{"norm_eps": 1e-06, "weight_decay": 0.097, "seq_len": 256, "steps": 5674}
Each number is 128 + 24 x the weight over its row's rms, rounded and kept within 0 to 255. Layers, rows and columns count from 0. Numbers have three digits each. The size before them is the row's rms in percent of the matrix's.

# layer 8 MLP down, 192x768, rms 0.0986, rows 109-191, columns 704-767
098:118158151148102161085118130109159116149167160102107099102123153158167143143109098127089145082136175131124162121103143116115098131131128114124111112139162119107114178145139118099111151114172141
103:108140143135118122123115133095115162137139170154074148113095194139147139146127097126162130149161120100098109122104135160101122154110119156148104103121136114084128116118134112117110135132134094
100:153154138110135112113132084129099114138116153089144101128097100157132118133143118130125102112127096091142120134125098127090150082167132136157163158096091108137131130082116102181151158141150139
097:177127146115125163128152089090119119145096221093160145135158102111159135111122143096146148071167115122119125141141142117113137144124095108162077175083121174109082136089131119136151123135147113
095:093142139162109095137167116126103115100132149187135137120143115118133129132107103107148135137175140140132152143068119089103133122122145122106154180095132138134164129136121103089111087142135095
100:145149096150122114091120124123118148125129071107128155089104101104137131078108107108176089136089085085115121146114110161127108154123172119129092095122134116124116139149117151137147103135145125
099:088144148142132149099165116139113124146146172130171150146139141154129101141158128177122087112111082095142138138131097113154102133094116126166117104090102118079116113112130080112102138146135103
101:091130089091110151102169164105148142089137108137145115115102099160084137068123109127127097146141103129135066154104138079145127134100101123154129123141092114142106116130133124114122105095153144
099:112164110137118115096134145100131129079133128115072088139079132165139150124155098126139131115181156143120155115117131115119109167110116154094114089135108109104133141083121132150134141162145123
094:126113122142107106174152113160154129109143083137113116146127102134162107144124144143115147153130123153117103131138102135066114126117107105143088134139168128087137100095127119150151127143123140
101:152108102140130142125080126161119118127107103088123142114145084117097124080139120135164139182167139125149157145109134178141143150152130129137138073119119105110129139117153132106072191108120105
095:137117155128150137127117106115164137125112123168113110124158137123102138131135147128094129141164167096112079132122126106116158139101171104128117148151112111123110156147140160127132182120117108
102:134153137114142146091120138108151134126143084096139124135145113157121155113073145133136128135176159146116135099157143101151132157121144174100116116119112121138122122088133091126111112121149136
097:147124095128077123138163081097135135142111147113127104129142116127149117118135148105116158119125137111089134091128048149157127138088121122172161082150145146117108149130103118137143149104101145
095:112132136173100098105153120125119124090140155118117146157119119113130138165106138158111133126123098154146159103094116202100150147139122095136147172122137141114158171192179121163127119125138114
099:158126150102116132135106164110136151135130139126107127134141086141148117136112132166124115126100080156104139104121100106107103129129183142102129092128105158131105167097126148127127139119070131
100:119123154150125112161126138132167126108137070163121138146117103115132110141145134152155061122131092094154102106169136092147128148120142132053095068135115134140097108128121116148113115127120125
098:159177116082143115114109113119113134161146119117108126122146101110133106078135155120088132107132099115144133130115115187177102139151137136131131105098100119185136087128122143142162150141108128
102:122139144133129133131154158124107120100118136118116126115147127108135129117117107141152094151101102130142133083131110122092144126136182114085106135127144084137089138153066141091097108147137106
099:096142111129133139118111126199077151120105136139132111097130143132129149157117170144085100134123103090129095091143130116067125121092112145151102100109108132116115179080127155123095149133146115
099:133080116121129164092090148172201143107144153120089090136130144133125139104143118131118120148140099122134110111130156114130131116149135144138129113094104141146115095133164140100109139119109112
094:116119138097093125078116135114164144137114128112121109083088114149169113140133183109119088141166147129138137119130088114129136132106121145095125141149147131150098127159148138123132109141134106
097:128122116143124111128153135141147098139142087099091141128093132132139085122089131126151114143088120117118081070089128127128121107159058106062108081122129135123147161134114130131121135111178131
101:146150121163160099159113135120130168122124147083169142106062127148115115093124141146142170120085112169117153139180137101148121135127134159139118139106122125033129122125131097094148115076106121
092:145100129132103120111136131107140139109107174153143166144131112130129078112111131097118139159180136107087124140111196143154155179129107153150084145119125149129141153125068088069121134133082111
100:089086104130138117125098160130150110069203097136134149112122059123099109089076162133099130112109143105109065114106146172128098156101135129093147071139116111128124131140143153117112106139142094
108:144124136101096135170145104134120135141117108094141122172106160107155104114106191125136147134142114132108131143147142144113060140126083108129085116110100141094109131154139149107172142109108141
100:070098102127097079089144126074152138134129152114147106173145137124149130143152113083066110097143068101170142119090107134122101154149123129116120149104117111102106145128114105170148104116119113
100:127123135119123113157120125102125122145106109138099123164122108115147153160114105180119089119085108086157153133183142128105152124102101102159136151112134115128126129141129139138116161158138145
100:134107144126086070125110145085110161160142149138158127112108091109101122112090115151132158120115104133135119110158147148130120148115121139153142187127134134121095120115165115128121105134119143
100:108130142081143142121130159120142134138194131110147086107118100121153146129110129133139129125116113138133101136125161134123144158134100159138119100158173112137114086149136131113152113098134136
088:155127098166105096122126142152128139146125151123129146081073151123144151155127115120161129103105188123171133138091118140139168125099106146130144127130129116100126118160149112141155110130140162
098:125109125129126141132096157127120152164120148134141134131161135125123146125143126123119141128169115123147161124067112118142114109168124125162139136136130120094114141097172160136143175126130121
101:153148184137121132101109156142140113148146101119141149124092160167141101162156108138144135138124158097142096134123106113118125132157121134131151142126130108150166087133110116111140103129132162
103:143151136130142159142151187196141124175147180106113143097127101116135133125150071114136152150125119149154147094145119137160129139130149137150111092126133111129111129142121105105108136101119132
100:156145100121132140130126158155136120144114146082111173129106139171156104125135110106150150145113135084113140144151130132149135087119160120148120133061140171144119108096127131118130131115137100
144:114128124072103125158133141112129164113109172097133123146176159099110085105152166125123149086129148154143106139139130103147118159102156160121136107082116163131115139127152110148106145168170166
101:089135134121114146133142119153149147106114090141094096131111146091124106094097161152133152109149171151104095123127152104140127136097138093119124118142148127105113106098136111166095111142123115
099:118136091146138123122116124143136123143140171139106136118122130150099117112129170111146126148154111107120142110126109188121162175169154124091145157120112124118132191169139147132139181144136127
097:140111139068176131153174131159165100139089136134105110147142132117132134108120128097150147144149157116122107137161134132149153104131135094139134169081062156124128097141157135145089181132121123
098:121142136107113116111106100128139135160111107110158129101122139143153123131121105123136115129116070155140146136121100147133168123125111122139130165112147148118120106094123124135068175143119090
106:115158128126154157135117113132114146147096131116079089126145120160126152123120147144119162088157101155105104119179100111155131097106086125153149156082103136118118079133108131160109086148130152
097:092109093148093127132101130178123116134122169138109090129116101127157140113174077118095091114144135095153141141096148134088137108118144152153125098164095110171113136139130080140103121165120114
097:162111178141097151161139151114131100124157160116117147147132094138091184138185167094141124128113139124132093093122124096162094121109160142105146100128116143149165132141132127137102077118156135
101:136097104130157135158142141128117124121108123107117126135130082132139147150167126123129164121110093163123142072092141145134165137116159104092115167103156133124162153109107112163127136127112148
101:130130146139132139158120097074118119121170099125142128103164073117150109127110123149146157167150117126122115141103119148127082131139117100130161085119176130124127122098117103167113116118141144
095:155161106179115187149117113136136146089122138140161128134082124148146132112088143148110111123112101129112119136124122151141138162147122117166142123122133132108110100127157119098120141131104127
100:137152111152159114142096143122137103121133124143094123135100103145140132142118120128114128134107130131120124148104164096124120132134150119137141089173131129123105115128155074114116111124167151
101:140154163153124103179144091169097081124153122107156083136099137168146113099173126153114137123135121122141119111116122129121117127117147097034125135152173133164152122121178113132128124116161149
099:107140142142139143123110143133140125114165122074100100112123128157152138092137149166140154178139119123134120130077115126084136160147120134121123085134125164130127127122113162156123196091120118
104:154146114160090183069140136136145118162131144138181135143151125122122141125142161124130142152130164106115155111136120131146144127122177091134114113111157109140141121162149114124122106144121121
099:143142148139138141191127110116124134151134122162096093145138142135110172127129143142110115080137101118151110082187120122100187133115121142151140064135125125137149112102119145095137115122119127
100:176159166155078149187143148045093124133134154146128116097097146112146142128163097121125117132093152104144114159125118110131141143078127080131145119127105128064168120130145097143095160140176144
151:111108129114099118111139112113085105129129117145081169114102127150156150180096113129116149111101058089133154121072153130120147113128108136145109140114127126117161117087171107099132140196124099
101:124149117116110127133163142150122120119181152126111121113140137153153127125140117092131098159141127166142131121132127137130122100129137121118141130139106125124093130125143094088111119094129109
093:109134100128115105143137139113121148129114135125103160149135083148113099116107133125113116175126119165119111151032119110125172108143090131150141126103170118099117144131172145127112137143128127
100:115142109117146170133142125127158119129061167137140100135103143124136087102169091142090115137161143090103106090167117124115171092104121095156180105148134146163146114106147094153105166140098130
101:150130116109145123167143165095104157132129106131133153139141125163120149142160148144165135082105114170096134119179169113108152136109135138151112129154092127158116130144146116109113172155108166
103:154118134184119139144110077133160097172142144104158145159143137160136172108130112137123111185123142104131145088167143149144127122138110103118133130108119125089091130154110151094144133151154132
102:127160140151140171150170123162147136145131141095147118124104117134113099144114113165131157130168134116128107139094131122143154144124129110118066141142119129091114138135114110099165110094182125
098:120121132126108128046144109133126115124086161160063123115104167188167062140122116125123100173131120102122078139113121142146139099130113122123127082150144157131146161110130138163128093157136139
097:137140144135136128156084141177109141105120148125172132099106093124113132149153124153127115135135171154185088115087152108120132175154166117112086120127118166127116113069135102104136131107160130
097:106103121143153089118154128107143107179088094110074159115165142132128138194120128097090164116168072117116128119088146127132166138121111126096121112150123104109165097124145151152127089114115147
100:125126085132144120123102145148141104190111131145145118133116094148073101125154126112126134125129143156165152132093129160138156092078157108147139183096106111116158129135101149167092114090114116
100:118125121138169089133110121140116124139109147132138130127080113138154145120160130122145119122169125168109126154134098139125139117114194107113132167146174100129125114123184142124095118102138152
098:145133106087157136113146173183087151118108111147088175111135122158122103117120137116108143099143057139128117159103091174124129138157142141143154137111150109136151105130147124156125085141122111
094:171101118128172119114097111129136110104119126096133159120101112132107161181119110137105123128140136153081164133136148144131116105124158123105088127123100125121137169146133132118118129121121133
096:119113127126142139146138114122131138126067134138163127099087152124095097155111165129152169129111118109124124155105142126103119091120078144129144126109079131121143127156135115089078102125149118
104:141111130137141123096092102092135142131152094118134091172126155133107098121114120132138143089170138141154106094187094111141164087107159116114140162122145126115110094137069110107134138088139135
101:117128156126136122159146146129146141137127120128136130115113100139115098164120133118069111155123139108152125122126098154152113112181097102170131118109139106117143165135120159182130148138123110
096:153122096157070161123104162085063158143097104133093153082152121133087125134110128126140099142120132096144141160123149125097173130119128123188088099136144143118158122116127145115150176159101127
096:157105105137121147122165139121139138103131160120132099165144154125125133116138159136163114145115119164130093134116108086166105115084142174153127120080123178097145116128154155127163128103165148
103:094075114165117112072065159138098162120127121129148144141118131147159120109099112147143160111148110141139130119109154098106110129130128124146092125111175116125143127121132108167180118087144125
094:148175104093112093130131148118128178116125150115120065133084120135121112152144109103120115130072145097125133141148169084089147153159097140131106177098099133083138127130101131120105153121156098
100:148182083136129125142094146141134132115159145129101107083133097110128164146122100180160140137123121135160142127124142092134191151124129100149110152124129130143092160128150115136082068127125160
090:104108148124140113115112079107113115119118147129138153123129166143129125152145116185095135101111111095130121134117144147079134107147145092109155127111107191148123136137133074142132136186095144
095:141113130144145165102120140121136113162136081105136154126125088112113148135132097123152163119120160140135135130099146181134118112105136099136119124165113118123154140137110081102099171169126134
104:131118114123141132140169132112131129118173082171112111098142152091123151127124123123124111113142129109134155154118114141161118146141090124160100175130135088130148111113186138131158100109129140
097:123085140118120132175134112147164106146103082125157129129150123122184118140134109113129135165128123168142119088150110162129142128142118102085179168155144115154163140135121141157129120155126124
096:142161141088131113118116105166132117090124127068098112158116090154127119126136135111122163086139137129117108124074120122144155107152178124150165145134136136093097146155154138150153118155141136
094:119145178110140104166127144101145171093116145134100129134120138112134113120120102113122076145124120081115137139121144110137082109104120147136079142123143135137144110115146144072126092137140099
093:120134142073137119130085147107116116111166103148145093077108135072066200127119136128170101147114095141128122180141113120146107126160126111133150161131140123128123124178158138162127123117139138
097:150127148129124153165134137151110134138159182109128063143110127113156132144113160107116151101155112154150184067157118094162156105112110139112121125121129110144105157111116141113124074095194098